config.yaml
norm_eps: 1e-06
attn_scale: 0.125
dataset: "wikipedia_en"
Each number is 128 + 32 x the weight over its row's rms, rounded and kept within 0 to 255. Layers, rows and columns count from 0. The size above them is the row's rms in percent of the matrix's.

# layer 8 MLP gate, 576x224, rms 0.288, rows 309-375, columns 160-191
size [ 20  53 101 110 109 106 103 108 112 120 102  57 104 111 104  84  88  95  98 103 108 103 105 114 115  58 108 116  16  77  91 111 113 110 110  88 108 108  73 117  99  86 108  76  74 106 107 113 117  90  55 113 106  92  57  86 115 109  78 115 107  88 102  95 116  88  85]
[[126 127 154  91 134 110  99 109 112 138  99 168 157 179 156 214 135 184 128 107 185 102 127 149 137 128 130 129 146 116 169 139]
 [118  86 143  98 123 139 144 124  61 137  71  89 168 111  93 125 105 143 110 120  72 133 140 111 127 128 132 168 168 174 117  61]
 [146 181 174 124 166  56 119 119  54 108 115 101 138 100 114  82 124 194 112 140 125 183 165 144 210 156 100 132 225  77 128 184]
 [150 124 134 110 152 126 165 117 154 144 101 161 146 153 110 137  49  94 130 150 102 113 148  85 110 133 141 137 106 153 148 115]
 [157 102 107 198 139 140 132 154 115 208  89  83  71 119 148 115  81 199 132 105 130 120 126  86 122 108 133 139 131  69 138  95]
 [101 104 114 191 112 141 164 159 145 113 120 133 171 140 101 104 113 194  69 169 143  91 111 140 133 109  72 124 169  88  81  94]
 [102  88 177  89  66  94  76  69 113 105 115 124 120 119 188 101 164 168 164 164 110 121 114 141 125 127 139 178  71 169  67 132]
 [ 73 116  78 149  96 159 112  62 131 155  90 121 117  53  86 209 154 100 143 181  84 105 189  59  74 108 139 216 123 124  90 153]
 [142 118 138 113 178 145  93  95 128 111  51 121 141  70 174 130 127 122 110 103 128  96 110  77 119 212  94 103 131 114 124 174]
 [126  95 121  97 116 147 110 144 118 125 116 128 125 158  55 117 136 160 124 128 112 145 148 101 129 123 104 137 107  77 107  95]
 [146 180 136 169 151 132  96 119 105 191  84 143 158 150 108 182 118 186 116 116 213  57  84 182 138 102 113 107 108  84 136 146]
 [100 101 148 161 127  79 147 143 144  82  97 147 145 133 107 112 137 147  78 145 188 161 158 208 148 104 117 100 144 139 145  84]
 [143 127 114  92 140  56 125 141 140 125 130  54 142 117  84  19 158 119 178 148  92 152 106 151  79  87 161 110 151  83 122 103]
 [132  99 151 184 143 181 156 121 159 103 141 108 109 198 106 153  30 202 112 129 104 175 139 134 145  68 139 119 140  75 158 117]
 [112 117 154 183 130 151 121 145 137  99 105 170 167 134 138 124  97  88 133 134 130 102 111  53 136  89 179 160 151  84 148 165]
 [116 139 154 131 127  91 125 140 157 156 127  99 115 174 104 176 182  93 104 120 153 145 183 151 113  93 135 138 109 145  85 139]
 [ 77 116 103  48 136 115  93 103 128 104  96 159 144  95 121 186 170 116 184 143 131 110 147 118 128 169 142  91  62  79 102 120]
 [134 102 183 156 169 148 127 129 128 163  77 140  87 135 161  85  93 104 123 185 126 139 191 116 102 144  74 122 149 165  78 159]
 [ 38 105  69 162 133 115 164 124 163 139 125 134 144 135 162 168 139 106 168 117 156 189 142 164 161 146 134 115 165 103 173 121]
 [201  82  73 114 135 150 129  79 114 145  70 143 172 104 148 136 105  91  92 146 212 106 103 149 114 127 118 179 134 165  96 133]
 [148 175 119 164 146 166 168 140  87 104 112 151  82 157 140 134 135 134 120 151 142 156 156 148 156 126 100 124 120 102  87  99]
 [170 160 124 142 111 134 122 117 137 127 112 157 193 126 146 139 142 135 122 134 102 106 160 166 122 105 142 157 113 149 128 141]
 [120 136  79 189 142 174 165 103 126 129 107 130 129 187  85 139 126 130 131 121 148 148 122 131 102 113 148 150 177 168 108 126]
 [102 141 124  74 155 215 143 127 106 145 139 120 115 129 154 111 110 165 179 159 126 127 116 110  95 127 101 113 107 126 135 135]
 [175 116 101 118 180 114 148 140 178 106 128 160 159  79 170 139 147 155  74 101  87 127  67 112 101 143  86 145 133 103 115 155]
 [202 177 153  93 106 126 148 148 157 181 141  94 172 132 108 121 146 111 151  82 124 177 126 187 164 150  95 111 134 114 138 114]
 [145 157 161 122  87 144 133  63 180 116  87 110 106  87 181 122 153 136 153 109 158 139 165 132 170 145 105 104 140  78 168 147]
 [ 73 117 122 112 108  50 122 158  80 139 104 116 136 105  74 138  68 107 115  95 131 161 172 108 139 130 132 128 147  70 126 122]
 [102 112  92 133 160 150  97 118 112 137 111 182 156  81 140 185 193 107  97 101 103 146 127 115 123 128 181 144 202  87 117 119]
 [146 204 112 127 129 164 155  92 108 104 174 122 123  34 144  91 166 111 151  81 149 151 110 101  64 158 104 126 106 110  66 152]
 [ 69 128 158  97  85 143 141 155 151 162 126 120 107 131  94 135 192 148 209 134 113  50 115 100 189 164 137  97 138 127 124 141]
 [ 95 120  48 113 121 128 167 123  73 143  99 131  90 114 184 127 101 119 165  91 155 160 156 161 198 112 130 130 132 135 161 118]
 [168 165 129 106 142 113  86 108  82 120  91 153  21 122 160 168 128 158 125 120 159 129 132  80  99 130 120 133 102  83 134 114]
 [170 115 131 139 123 129 119 127 128 131 116 116  85  72 132 135  92 136  90 136 188  76 134 100 135  62 128 123 169  86 125 137]
 [159 107 119 146 110 138 144 139 121 121 114 142 122  75 166  80 122 158 101 174 173  94 162 108  98 119 155 159 135 133  90 157]
 [140 121 125  77 186 143  73 118 152 101  97 191 105 128 109 154 170 126 140 129 121 186 171 109 132 104  85 163  85  91  84 146]
 [173 168 180 118 137 151 112 104  84  60 134 146 106 101 157 150 122 130 185 160 126 180 209 139 128 138  90 156 160 143 130 177]
 [133 166 167 169 116 113 155 152 174 104 126 105 202  96 102  75 126 151 172 148 150 111 191 170 105  87 151 181 130 103 129 136]
 [164  67 114 104  92 146 103 108  87  58 106 148 160  79 108 131  58 128 157 104 137 130  87 155 190  68 106 111 141 176 148 149]
 [ 80 153 112 155 187 149  83 155 152 151 140 109 149 147 199 133 146  84 107 164 135 132 179 179 107 149 185 131 129  94 108 171]
 [139 103 116 153  92  54  88 123 121 101 183 114 113 161 144 114 198 139 120 158  90  81 100 160 174 118 145 102 166 164 109 125]
 [125 109 133  83 149 111  81 140 131 165 156 139 106  61 129 114  89 142 102 169  68  94 164  87 132 141  86 110 158 172  70 121]
 [103 119  77 109 133 117 136 113  85 126  65 154 101 158 145 154 137  80 175 143 153 144 180 130 109 129  96 142 139 161 102 167]
 [102  42 160 146 104 134 144 148 126 150 152 102 127  80 136 147 175  94  95 123 122 122  80 123  74 189 164 140 134 110 127 159]
 [128  90 126 131 108 158  94  46 129 167  97 129 109 145 194 116 123 172 113 139 110 125 143 137 147 140 153 161  82 164 153 160]
 [134  86 148  91 199 106 148 129 143  40 135 132  99 176 150 183 161 132 135 124 136  86 135 131 142 146 139 125 174 183  89 134]
 [128 144  87 168  98 118 113  86  88 108 169 123 100 107  89 116 108 130 141 156 120 150 138 107 167  57 107 134 111  88 134  83]
 [103 106 165 141 112 118 142 168  99 166 121 158 139  72 145 178 112 163 155 127  90 155 157 155 115 154 116 156 122 131 128 139]
 [ 98 152 158 102  69 139 101  99 148 128  72  44 140 170 102 144 133 138  81  91 152 158 120 147 136 101 164 125 108 164 141 144]
 [130 119 133 155 167  56 150 110 125 182 182  60 213 123 112 136 109 115 164 162 116  87 102  52 107 111 146 134 104 129  96 115]
 [ 63 146 101 130 101 139 190 186 153 139 169 111  71 109 151 162 130 145 112  82 146 132 141 142 154  96 132 191 175 140 134 163]
 [157 148 139 155 101 148 102 126 139  96  93 146 101 144 130  68  91 135 135  90  80 132 164 168 176 148 117 119 159  90  95 173]
 [173  72 126 128  77 102  71 106  67 188 133  74 110 135 176  97 119 147 129 152 148 135 155 145 115  90 104  74  98 140 132 120]
 [130 140 127 160 126 122 159 125 134 133 183 158 104  94 123  69  83 119 140  95 101 112 127 114 139  81  83 149 146 131  76 142]
 [157  96 134 213 157 186  83 120 118 151 148  77 132 140 137 184 173  72 157 117  80 255 112 160 109 183 114 119  84 111 131  98]
 [162 183 129 153 145 165 140 145 117 160  95 130 153 142  84  83 130 187 148 153  97  99 159  88 157 166 116  87 107 166 117 141]
 [137 160 151 191 140 128 128  87 105 166 138 207  96 113 115 109 111 121 135 157 184  88 102 110 121 123  93 101 122 149 145 130]
 [141  90 112 118 161 103 132 129 119  62 169 121 205  42 139 141 131 138  94  82 124 134 109 118 149 104 135 156 107 132  84  96]
 [104 123 101 111 153 112 126 105 133  67 101 135 158 119 142 110 144 124 147  94 189 119 178 129  93 139 192 120 124 126  94 151]
 [165 151  62 102 177 154 132 158 135 152 123 117 104 160 149 174  44  52 134 210 166 132 103 108 120  84 143 183 121 164 102  83]
 [126 141 118 105  95 137  65  93 104 152  82  99 136 167 106 135 119  98  80 177 154  97  85  98 139 124  66 130 119 142 177 125]
 [103 134 169 124 106 141 139 155 166 154 113 119 121 144 125  86 116 162 145 150 127 128 106 143 179  97 167  45 136 147 132 126]
 [139 137  88 110 176  86 171  70  94 168 142 140 120 149 146 133  92  99 111  95 114  50 150 133 164 110 139 126 106 197 140 126]
 [129  76 130 111 154 109 114 142 107 143 104  97 115 136 201  95 151 131 123 142  63 136 165 167 166 108 149  54 110 129 165 120]
 [156 159 151 142 137 104 147 123 106 108  89 106  54 130  82 135 124  92  77 164 122  89  81 162 103 170  89  85 149  64 154 193]
 [129 121 176 136 150 130 134 128 121 148 113 116 133 139  95 123 158 107 106  53 179  84 119 149 137 115  92  96 136 165  28 123]
 [168 226 146 103 109 150 120 118 126 207 134 154 123 165 139 117 167 126 134  62 129 103 118 112 180 152 102 120 163 157 158 106]]
# layer 8 MLP up, 576x224, rms 0.308, rows 309-375, columns 160-191
size [ 21  59  95 107 109 101  96 102 111 117 102  57 101 113 103  86  86  95  94 111 108 101 105 106 110  62 105 109  17  74  91 110 107 106 107  81 106 108  82 120  91  92 110  79  78 105 114 111 113  93  54 117 105  97  60  92 114 104  81 108 107  91  97  94 111  91  84]
[[146 147 113 127 180 103 173 176 116 163 109  56  66 136 134  67 176 126 110  82 117 161 155  92 145 119 132  93 178  93 103 109]
 [130 147 200  87 104 136  98 123 137 153  41 148  77 190 170 126 120  56 130 168 125 101 100 100 153 112 122 135 118 161 150 130]
 [110 173 110  75 121 121 114 123 117 143 169 144 131 161 125  91  94 175  73 122 128  82 177  96 148 118 114 148 134  95 103 124]
 [168 123  98 125 179 146  80 170 164  60 102  86 124 176  72 117 160 158  48 126 151 134  84 110  94 134 114 134 127 141 122 163]
 [ 88 167 137  95 101 155 146 113 111 121 172 129 104 119 104 118 135 124 170 101 151  98 167 122  93 130 133  93 196 128 127 112]
 [139  59  97  93 149 135 120 157 151 135  93 157 131 109 140  82  86 170 164 117 123 117 133 161 117  64 166 174 121 157 117 177]
 [114  97 108  83 113  51 180  94 151 174 120 161 144 162 141 145 114  87 123 138  78  90 111 100  96 116 151 105  69 177  85 150]
 [110 140 156 132 151 102 142 146 104 176 151 163 159 129  87 147 110 146 134 125 109 130 154 170 144 117  96 154 106 131 121 125]
 [185 121 168 117 133 120 171 142 144 159 135 124 180 143 175 113 101 127  98  99 147 148 114 123 123 178 135 125  70 123 139 119]
 [182  99 142 125 110 176 201 117 153  99 174 178 153 110 101 153 139 107 113 163  98 124 128 168  82 137 156  59 123 104 101 131]
 [195 166 146 109 118 125 123 160 142 120 161 110 154 110  97 125 145 158  75 130 156 128 136 214 102 108 147 166  87  89 113 107]
 [170 117 130  93 104 130 139 123 106 144 143 140 100 126 181  73 157 113 140 132 128  85 106 146 128 146 176 184 178 150 137 114]
 [133  94  90 143 117  98 142 106 127 106 136 151 150  94 122 177 110 138  58 121 132 116 172 151 166  70 123 117  95  92 148 194]
 [ 96 152  70 161 126 144 153 161 184 127 104 141 112 106 150 161  57  88 127 183  98 141 152 144 194  79 161 194  93  85  98 121]
 [113 119 141 137  97  87 108  93  60 146 126 110 123 122 141 104 112 142 159 152 148 174 178 171  78  67 121 144  96 133  56 138]
 [153 125 106 125 120 134 132  97 157 121 123 103 126 162  98 144 148 194 107 141  90  85 116 151 173 115 104 183 145 132 174 141]
 [158 154 144 155 128 168 103 124 116 186 123  80 123 139  82  98 103 190 122  63 197 143 149 154  93  62 138 154 155 141 107 100]
 [141 122  96 123 159 136 106 112 142  75 119 124 135 132 166 138 162 120 175 118 123 129 161 147 101 126 156 179 141 120 166 168]
 [183 158 157 156 125 136 137 144 194 136 140 207  94 130 150 120 135 167 115 125 160 122 154 110 120 133 193 120 154 182 137 134]
 [137 129 169 128 180 107 178 102 100 171  78 140 164 111  89 180 101 105 178 149 127 111 118 109 114 194 110 156  86 126 127  78]
 [ 96 129 105 167 114 139 124 158 175 126 142 100 121 132 114 117 126 142  99 108  91 108 181 129 184 162 123  98 141 131 185 153]
 [140  81  84  99 105 144 103  91 110 155 148 118 140 112  64 141 128 109 147  94 161  96  85 125 154 141  98 128 187 141 154  99]
 [101  76  74 153 115 138  72  74 185 106 172 132 129 153 128 150 134 142 134 140 162 146 127  78 165 139  87 110 165 163  82  79]
 [108 148 126 143 149 124 146 184 154 123 101 128  85 122 156  95 160 156 125 143 138 159 186 173 140 127 135 160 110 107 148 115]
 [180 116 123 128 148  74 153 111 142  91  71 142 148 106 148  81 134 160 113  74  92  78 103 104 121 118 107 175 120 176  88 127]
 [124 167 164 143 137 134 129 142 163  83 132 153 150  95  98  69 173 105 126 113 123  98 133 183 211 144  77 176  74 108 120 190]
 [109 111 140 121 129 128 125 163 128 138  98 137 112 124 106 118  76 136 135  58  91 158 132 120 110  89 104 170 181  85 142  89]
 [145 169 165 112 166 113 131 155 112 149 127 119 139 115 144 112 138 198 138 139  90 151 121 124 142 120 123 171 128 148 161  86]
 [129 104  99 128 109 203  67 193 131 166 118 158 144  74 131 158 143 101 114  35  95 127 161 118 122 174 140 151 105  94 173  93]
 [155 154 122 104 138 186 136 102 151 100 100 131 125 119 137 155 189 108 128  58 105 134  94 103 117 184 154 130 149 136 132 162]
 [154 165 109 142 110 115 166 130 146  93 166  89 134 116 132 138 108 108 101 126  75  61  98 163  81  81 140 151 159 167 127  98]
 [ 77 111 122 109 149 183 202 118 122  90  78 164  85  71  82 142 154  56 165 139  73 175 100 163 133 126 153 136 110 144 121 155]
 [160 110 131 119 109  81 129  82  59 114 198 122 147 101 155 131 152 101 194  86 151 146 119 137 176 176  78 131 134  70 118  80]
 [146 123 121 148  90  59 107  90  84 115 143  90 143 102  89 135 128  73  78 115 159 131 104 133 151 107 139  78 123 135 116 103]
 [ 70  92 129 125 182  78 127 124 155 106 120  92 160 102 111 182 105 123  88  86 158 194  92 110 149 172 138 133 153 109 159 112]
 [165 119 205 139 100  82 136  40 159 142 149  75 179 126 181  96 104 161 109  89 125  86 124 182 176 124 133  89 207 166  75  97]
 [178  86 142 133 123 131 117 109 123  84 119 109 149 152  91  95 105 138 101 146  83  48 171  88 125 142 170  86 122 172 167 123]
 [152 114 164 112 166  77 135 126 107 112 135 122 109 160  83 218 160  60 111 142 111 155 166 133 124 146 113 173 143 101 149 116]
 [105 202  78  91 117 156 111  78 157 128 158 108 154 168 131 130 168 146 169  94 112  48 123 105 108 114 192 134 118 163 105 100]
 [141 144  89 127  92  50 149 134  67 161 179 116  80 118 128 163 112  81 151 176  85 128 122 173 122 133 135 102  87 151  49  97]
 [151 154 154 133 132  82  91 181 149 139 147  91 150 113 160 114 130 134 179  98  74 147 157 119 177  98  93 126 120 131 109 147]
 [181  78 109 158  76  82 157 147 150 111 123 105 158 188 118 133 106 146 140  71 164 123  99 213 148 127 179 171 123 187 165 122]
 [108 141  90  86  62 146 128 175  94 154 108 105 119  82 103 108 123 191 117 111  45 186  79  78 121  85 129 177 100 150  83 162]
 [135 167 118 176 162 118  99 154 135 154 125 186 121 108 136 138 130  85 148  73 144 141 137  99 137  96 105 153 141 128 115 115]
 [118  40 171 136 145  98 135 181 129 137 173 129 121 128 129 105 177 179 129 121 174 121 135 120  66 170 162 174  66 131 126 139]
 [ 77 123 101 172 173  95 127 120 101 125  89  77 118 120 151 110 109 123 102 143 111 150  86 125 114 136 122 130 141 135 135 202]
 [122 118 119 113 149 137 212 128 113 128 136 115 131 102 159 125 124  96 158  87 163  60  95 151 114 140 123 108 100 117 160 125]
 [ 90 174  80 145 141 161 145 120  75 169 135 139 123  99 135 142 116 129 128 154 122 117 178 100 120 144  67 127 132 175 148 138]
 [119 108  77 109 113  79 170  94 110 143 106 101 127 123 135 108 107 121  97  99 158 180 158  59 162 151 163 160  83 133 113 114]
 [ 71 111 126 157 146 121 132 175  66 132 134 122 188 140 176 113 129 167 178 158  92  84 145 115  97  97 161 120  84 108  99 134]
 [104 139 112 137  63 121 133 186 134 133 171 132 145 133 137 122 146 118  67  72 188  76 157 150 123  94 185 165 141 121 107  75]
 [ 64 174 142  86  89 139 163  99  93 178  72 151 137 105 157  92  86 128 167 106 139  82 146 153 149 133 115  58 140 137  75 111]
 [152 144 129 145 155 112 107 161 178 115 129 175 132 143 136 110 135  70 123 133 171  99 160 113 111  89 155 175 151 111 143  33]
 [140 112 120 146 142 129 153 104 100 153 201 169 126 106 115 156 111 145 163 103 109 122 103 138 149 110  63 213 153  82  93 146]
 [123 114 145  74 140 135 134 157 129 161 109 172 112 140 103  53 128  88 139 177 134 135 138 144  93  80 157 154 122 168  62 178]
 [158 136 166  52 142 138 109 169 136 162  59 148 130 136 100 148 109 109 139 130 113 166 148  61 136 150 125  80  89  57 127 129]
 [100 148 130 126 143 121  76 130 119 161  92 177 158  96 166 126 118 135 126 110 140 118  65 165  92 173 151 138 117 137  30  88]
 [145 145 103 141 149 137 116 163 115 164 138  72 108 148 162 117 116 127 123 113  81 150  77 183 113 118 121 102 157 133  96 134]
 [ 97 125 122 151  79 112 125  90 108 115 150 119 135 180  53 131 154 151  96 101  94 152 130 138 120 119 149 101 115  94 138  85]
 [173 141 111 163 135 159  75  93 119 110 197  84 114 144 132  73 174  65 151 165 151 124 120 123 175 117  81 119 142  68 118  88]
 [130 104 124  76  87  78  79 171 119 172 104 173 139 103 178 128 176 149  97 129 171 123 110 150 125 119 155 125 116 130 100 155]
 [100 140 108  89 211 122 132 143 120  73  32  57 149  90 168 125 151 124 176 142 154 116  93  94  68  99 165 107 144 151 122 163]
 [145 162 198  59 100 152 154 153 135 175 150 147 124 122 111  86 223 147 112  57 155 140 135  71 117 115  78 143 126 120 122  96]
 [167  79 152 102 146 102  96 123  88 188 101 114 126 156 143  95 156 136 110 149  60 140 136 144 141 121  95  46 129 143  80 128]
 [137  88 136 184 142 179 104  96 113 167 110 116 114 159 211 183 127 135  75  69 116  85 102 190  93 142 205 121 119  78 130 138]
 [170 148 138 118 143  80  44 115 111 104 118  70 100 137  88 167 131 101 161  85 128 125 136 165  73 191 160 131 123 166 203 136]
 [143 106 113  88 103  77 188 196 165  96 127 142 127 137 129 154 189 141 141  48  82 104 101  76 117  98  61  95 127 134 191 152]]
# layer 8 MLP down (transposed), 576x224, rms 0.183, rows 309-374, columns 160-191
size [ 20  56 100 109 106 101 101 104 112 121 103  61 105 112 105  85  88  95  97  98 103 106 105 106 113  61 101 121  16  82  93 104 114 106 108  86 103 103  78 112 101  91 107  79  75 104 108 110 121  90  59 110 103  96  60  93 118 107  81 107 105  86  95  94 111  89]
[[116 133 131 107 200  88  44 124 120  98 146 153 159 135 142 174 115 135 112 105 151 139 230 106 127 164 146 116 164  61 146 140]
 [106 148 152 136 159 112 157 186 116 158 124 109 152  70 107  90  97 178 138 107 148 168 175 139 109 139 151 142 134 190 111 113]
 [102 172 116  86 111 156 119 153 203 102 115 131  70  94 102  91 104 106  77 218 123 124 142 124 108 110 129 135  80 145 158  92]
 [156 133 133 133 159  90 188 149 134 112 170  81 133 203  95 128 164 131  65 144 171 105 150 133 140 136 115  88 140 122 115  76]
 [113  93 126 152 167  82 129 117 107 159 110 116  89 157 115 133 163 128 118 117 159  86  86 147 113 138 117 136 125 188 166 123]
 [145 184 147 145 162 132 107 123 122 170 151 110  99 154 130 149 156  85 144 116 120 131 107 163 107 101 180 115 123 124 153 164]
 [138 161 207 154 134 176  99 168 130 132 103 126 132 100 162 123 100 118 144 119 151  91 112 186 112 119  96 116 155  97 109 168]
 [125 123 117  82  82 121 130 154 110 153 119 155  89 176 133  87 134 122 138 136 162 197 144 151  84 170 136 133 173 175  69 104]
 [152  71 154 143 129 118 108 141 179 134 117 118 147 137 121 158  95 123  88 197 136 134 108  90 162 168  87 164 132 175  73 128]
 [114 104  80 163  66 199 110 126 132 144  88 117 140 120 116 158 126 154 142 189 149  74 155 101 169 178 124 146  66 140  91 125]
 [ 79 119 106 131 104 105 156 127 139 134 172 104 133 135 179 162 214 143 153 140 144 168  76  83  94 150 128 154 132 177 160 133]
 [105 128 116  82  94  86 122 169  89  99 113 158 128 121 146  84 162 135 113 109  90 177 176  79  90 140 122 130 171 141 140 139]
 [165  99 103 100 126  76  96  96 112 131 149 134 127 135 135 164 173  91 150 165 145 102 111 168 150 116 196 130 100 130 218 151]
 [128 108  92 132 102 148 193 134 160 109 120 194 162 188  86 121  80 165 106 179 195 158 134 105 128 171 112 135 158  90 160  79]
 [160  80 160 144 178 110 132  96 111 206 102 151 164 119 179 130 123 109 125 166 196 126 133  48 138 122  83  93  71 117 148 182]
 [173 124 120 133  80 133  92 128 123 111 131 110 121 154 119 127 132 146 116 171 112 169  99 135 142 102 123  88 155 127  67  67]
 [ 78 106 149 146 118 107 146  75  97  51 134 167  61 107 129 165 101  81 163 136 133 150 142 100  96 128 130 155 101 109 153 125]
 [115  92 167 120 108  80 110  88 184 157 123 165 129 104 211 175 101 145  84 144 176 154 114 132 164 130 128 156 140 168 138 119]
 [100 221 112  77 131 102 136 135 131 113 138 186 151 106 117 120 138  94 134 174  78 158 119 167  78 133 127 120 139 130 103 173]
 [163  81  92 156 189 142 133 125 116  94 146 139 152 150 155 157 125 150 131  95 184 103  95 152 153 127 134 186 157  93  75 109]
 [168 101 156 153 137 157 119 141  89 142 133 170  94 172 131 166 102  94  92  94 114 118 146 128 104 151 166 176  77  63 158 185]
 [146 101  96 107 136 121 182 151 137 150 105  64 122 138 193 113  61 128 156 138 135 132 133 107 205 144 118 148  96  90 153 133]
 [102 100 155 106 101 125 169 187 140  90 116 133  97 180 111 117 186 129 150 153 104  37 165  84  84 133 149 124 135  71 193 111]
 [ 96 137 128  91 126 161 142 133 182 180 113 150 133 111 150 111  75  97 169 144 128  86 145 137 154 125 203 166 118 125  85 156]
 [ 72 135  77 104 140 178 151 142 103 120 106 132  97  97 136 136 137 120  94 113 164  87 104 122 132 149 135  99 172  85 113  94]
 [153 173 164 126 139 148 113 140 160  62 163 125 146  69  90 133 126 124 149  71 126 141 110 168 118 125 118 119 168  72 112  72]
 [ 98 118 117  90  93 142  92 156 117 133 121  98 103 141 138  95 124 124  77 154  99 105 136 147 214 116 137 132 140 124 167 110]
 [119 146  93 133 159 122 143 145 150  99 140 130 137 162 122  97 151 141 170 134 143  80 206 162 138 166 164 186 153 168 161  89]
 [103  90  53 115 104 199 116 104  41  97 103 136 204 146 109 158  78 119 117 122 112  88 111 116 108 138 122 117  90 124 137 106]
 [152 107  46 176 139 124 171 153 148  91  85 160  94 163 136 179  78  93 141 116 164  23 149 144 152 172 159 150 124 173 176 127]
 [147 176 176 125 172  94 184 126  84 107 117 119 113 144 133 134 114 184 106 163 123 141  90  47 141 181 106 126 140 101 147 151]
 [ 76 107 129 134 117 168 165 140 116 121 148 114  87 196 120 136  91 131 124 160 200 155  99 110 155 101  79  92 182  71 121 137]
 [130  84 149 224 114 116 123 151 156 119 150 137 144 123 130 139 134 132 125 155 115 131 111 106 158 108 100 110 135 119 160  90]
 [111  86 186  82 125 146 142 100 137 191 113 146  98 123 108  94  81 129 172 160 134 124 195  92 166  96  95 154 128 105 122 159]
 [116 133 154  94 160 144 158 169  61 123 139 147 143 125  97 211 114 125 104 101 136 100 157 158 149 151 140 173 154 140 169 107]
 [152  97 120 139 122 140  98 172 124  91 144 159 133 134 110 135 124 135 165  98 110 101 132 121 115 116  96  95 123  89 127 127]
 [118 145 169 118 142 118  99  94 190 142  97 133 115 138 156 181 118  70  86 145 146  63 192 101 119 161 152 161 155  64 112  92]
 [116 182 123 155 179 127 130 181 157  88  85 150 104 143 136 152 154  40 111  83  68 161 115  94  95 177 101  92 140 106 155 199]
 [186 139 109 206 115 111 132 131  98 138 141 144  87  83 145  94 127 141  83 169 104 142 175  98 149 128  70 141  88  62 130 108]
 [119 160 107 149  89 169 133 203 129 125  98 187 158 127 141 188  88 136  95  40  80 103 189  99 111  75 145 132 105 139 126 136]
 [131 120  99 124 158 160 161 118  90 130 157 200 140 134  85 134 109 156 110 109 195 162 110 103  78 112  85 128 147 111 139 137]
 [173 126 153 189  95  70 135 117 151 164 130 122 148 125 166 116 111  88 127 153 144 193  99  71 167 129 105 146  68 111 115 106]
 [162 135 130 172 152 122 104 156 150 128 178 180 127 111 159  83 116  85 133  92 122  99 152 134 121  65  74 119 153 147 178 146]
 [ 80  93  95  87  70 121 181 157 105  85 158 171 115 101 143 153 106 122  64 107 147 118 143 183 140 134 131 128 118 141 110 148]
 [130  92 144 145 125 127 135 108  50 112 152 173 111  68 120 133 120 141 148 113 127  80 112 113 172 154 119 153 117 167 178 102]
 [110 164 100 134 174 111 139  87  72 152 148 113 129  95 163 149  85  76 167 105 113 115 138 140 112 131 120  98 213 124 116 124]
 [126  95 131  64  85 155 128  91 113 148 150  70 157 102 110 184 163 123 138 161 129 122 148 168 128 103 101 136 105 153 129 151]
 [151 119 188 107  76 105 183 102  43 116 116 119 108 157 138  87 182 122 158 158 115 111 171 161 126 134 133 110 168 156 151  74]
 [120 122 140  79 160 156 156 114  59 119 126 153  87 153 137 153 119 170  93  67 106 122 156 141  76 147 157 128  99 114  85 107]
 [113 120  86 144 104 129 125 143 111 161 120 153 114 182 144 121 131  50 147 127 135 156 147 138 154 138 105 121 154 146 137 122]
 [126  37 154 146 144 140 100 104 139 154 131 128  91 173 178 150 177 137 141 107 133 159 168 146 100 125  78 122  91 125 122 153]
 [184 167 129 142  91 100 127  97 145 134 124 110 126 110 105 137 158 135 157 114 136 108  92 115 159 135 168  88 156  99 142  38]
 [119 147 114  99 154 103 127 110  86  82  60 143 137 125  98 112 135 121 204 148 144 126 163  93 120  88  91  81 112 119 120 143]
 [118 101 146  71  96 159  89 120 131 140  79  96 140 129  92 143  97 136  94 102 198 164 171  79  73 127 158 142 148 156 158  58]
 [114 142  95 111  85  80 121 180 119  94  99 100 120 110 118 130 105 105  56 170 114 108 121 137 160 130  77 132 115 162 132 187]
 [123 154 139 143 150 144 162 139 129 125 163 134 124 138  88 104 122 119 152 133 141 144 140 104 136 159 145 129  67 119 144 127]
 [ 99 163 103  99 122  52  57 161 135 121 184  91 159 174  90 141 126 170  58 131 116 121 185 152 100 114 126  89  85 116 157 138]
 [161  86 168 102 133 138 132 115 112 173 149 145 160 126 107 131 146 134  82 131 151 109 112 117 127 136 181 102 130 172  59 132]
 [ 91 165 185  63 107 119 117 132  93 143 185 110 104 180 155 132 173 111 177 196 145 135 104 127 113  82 133 143  71 199 169 141]
 [119 143 144 182 114 193 118 141  86 102 104 150  84  72 108 154 172 184 180 120 140 171 101 115 109 175 137 114 150 151  78 134]
 [ 75 135 121 107  74 111 101 138  85  82 129 106 176 139 143 106 106  52 126 120 126 132 112 139 151 115  66 139 164 139 177 133]
 [ 94 107 114 111  78 160 137 125 120 209 212 174  68  98  85 118 190 115 134 127 126 165 147  98 202 148  85 182 119 149 153 127]
 [151 116  92 144 149 137 103 141 179  83 127 118 152 169 137 155  95 131 156 214  68 106 110 141 204 175  92  97 129 111 153 148]
 [144 139  99 136 174 124 104 144 189 163 122 109 109 125 104 118  93 134  74 121 144 124 133 158 128 168 130 162 121 132 150 103]
 [ 95 100 117  58 122 188 100 151 154 145 132  76 120 121 222 153 122 154 126 136 115 141 131 126 147 191 166 104  93 127 120 169]
 [ 76  97 120 153  60 149  97 105 185 110  80 175 160 137 135  98 189 103  97 161 128 144 114  93 120 100 126 125 124 156 146 108]]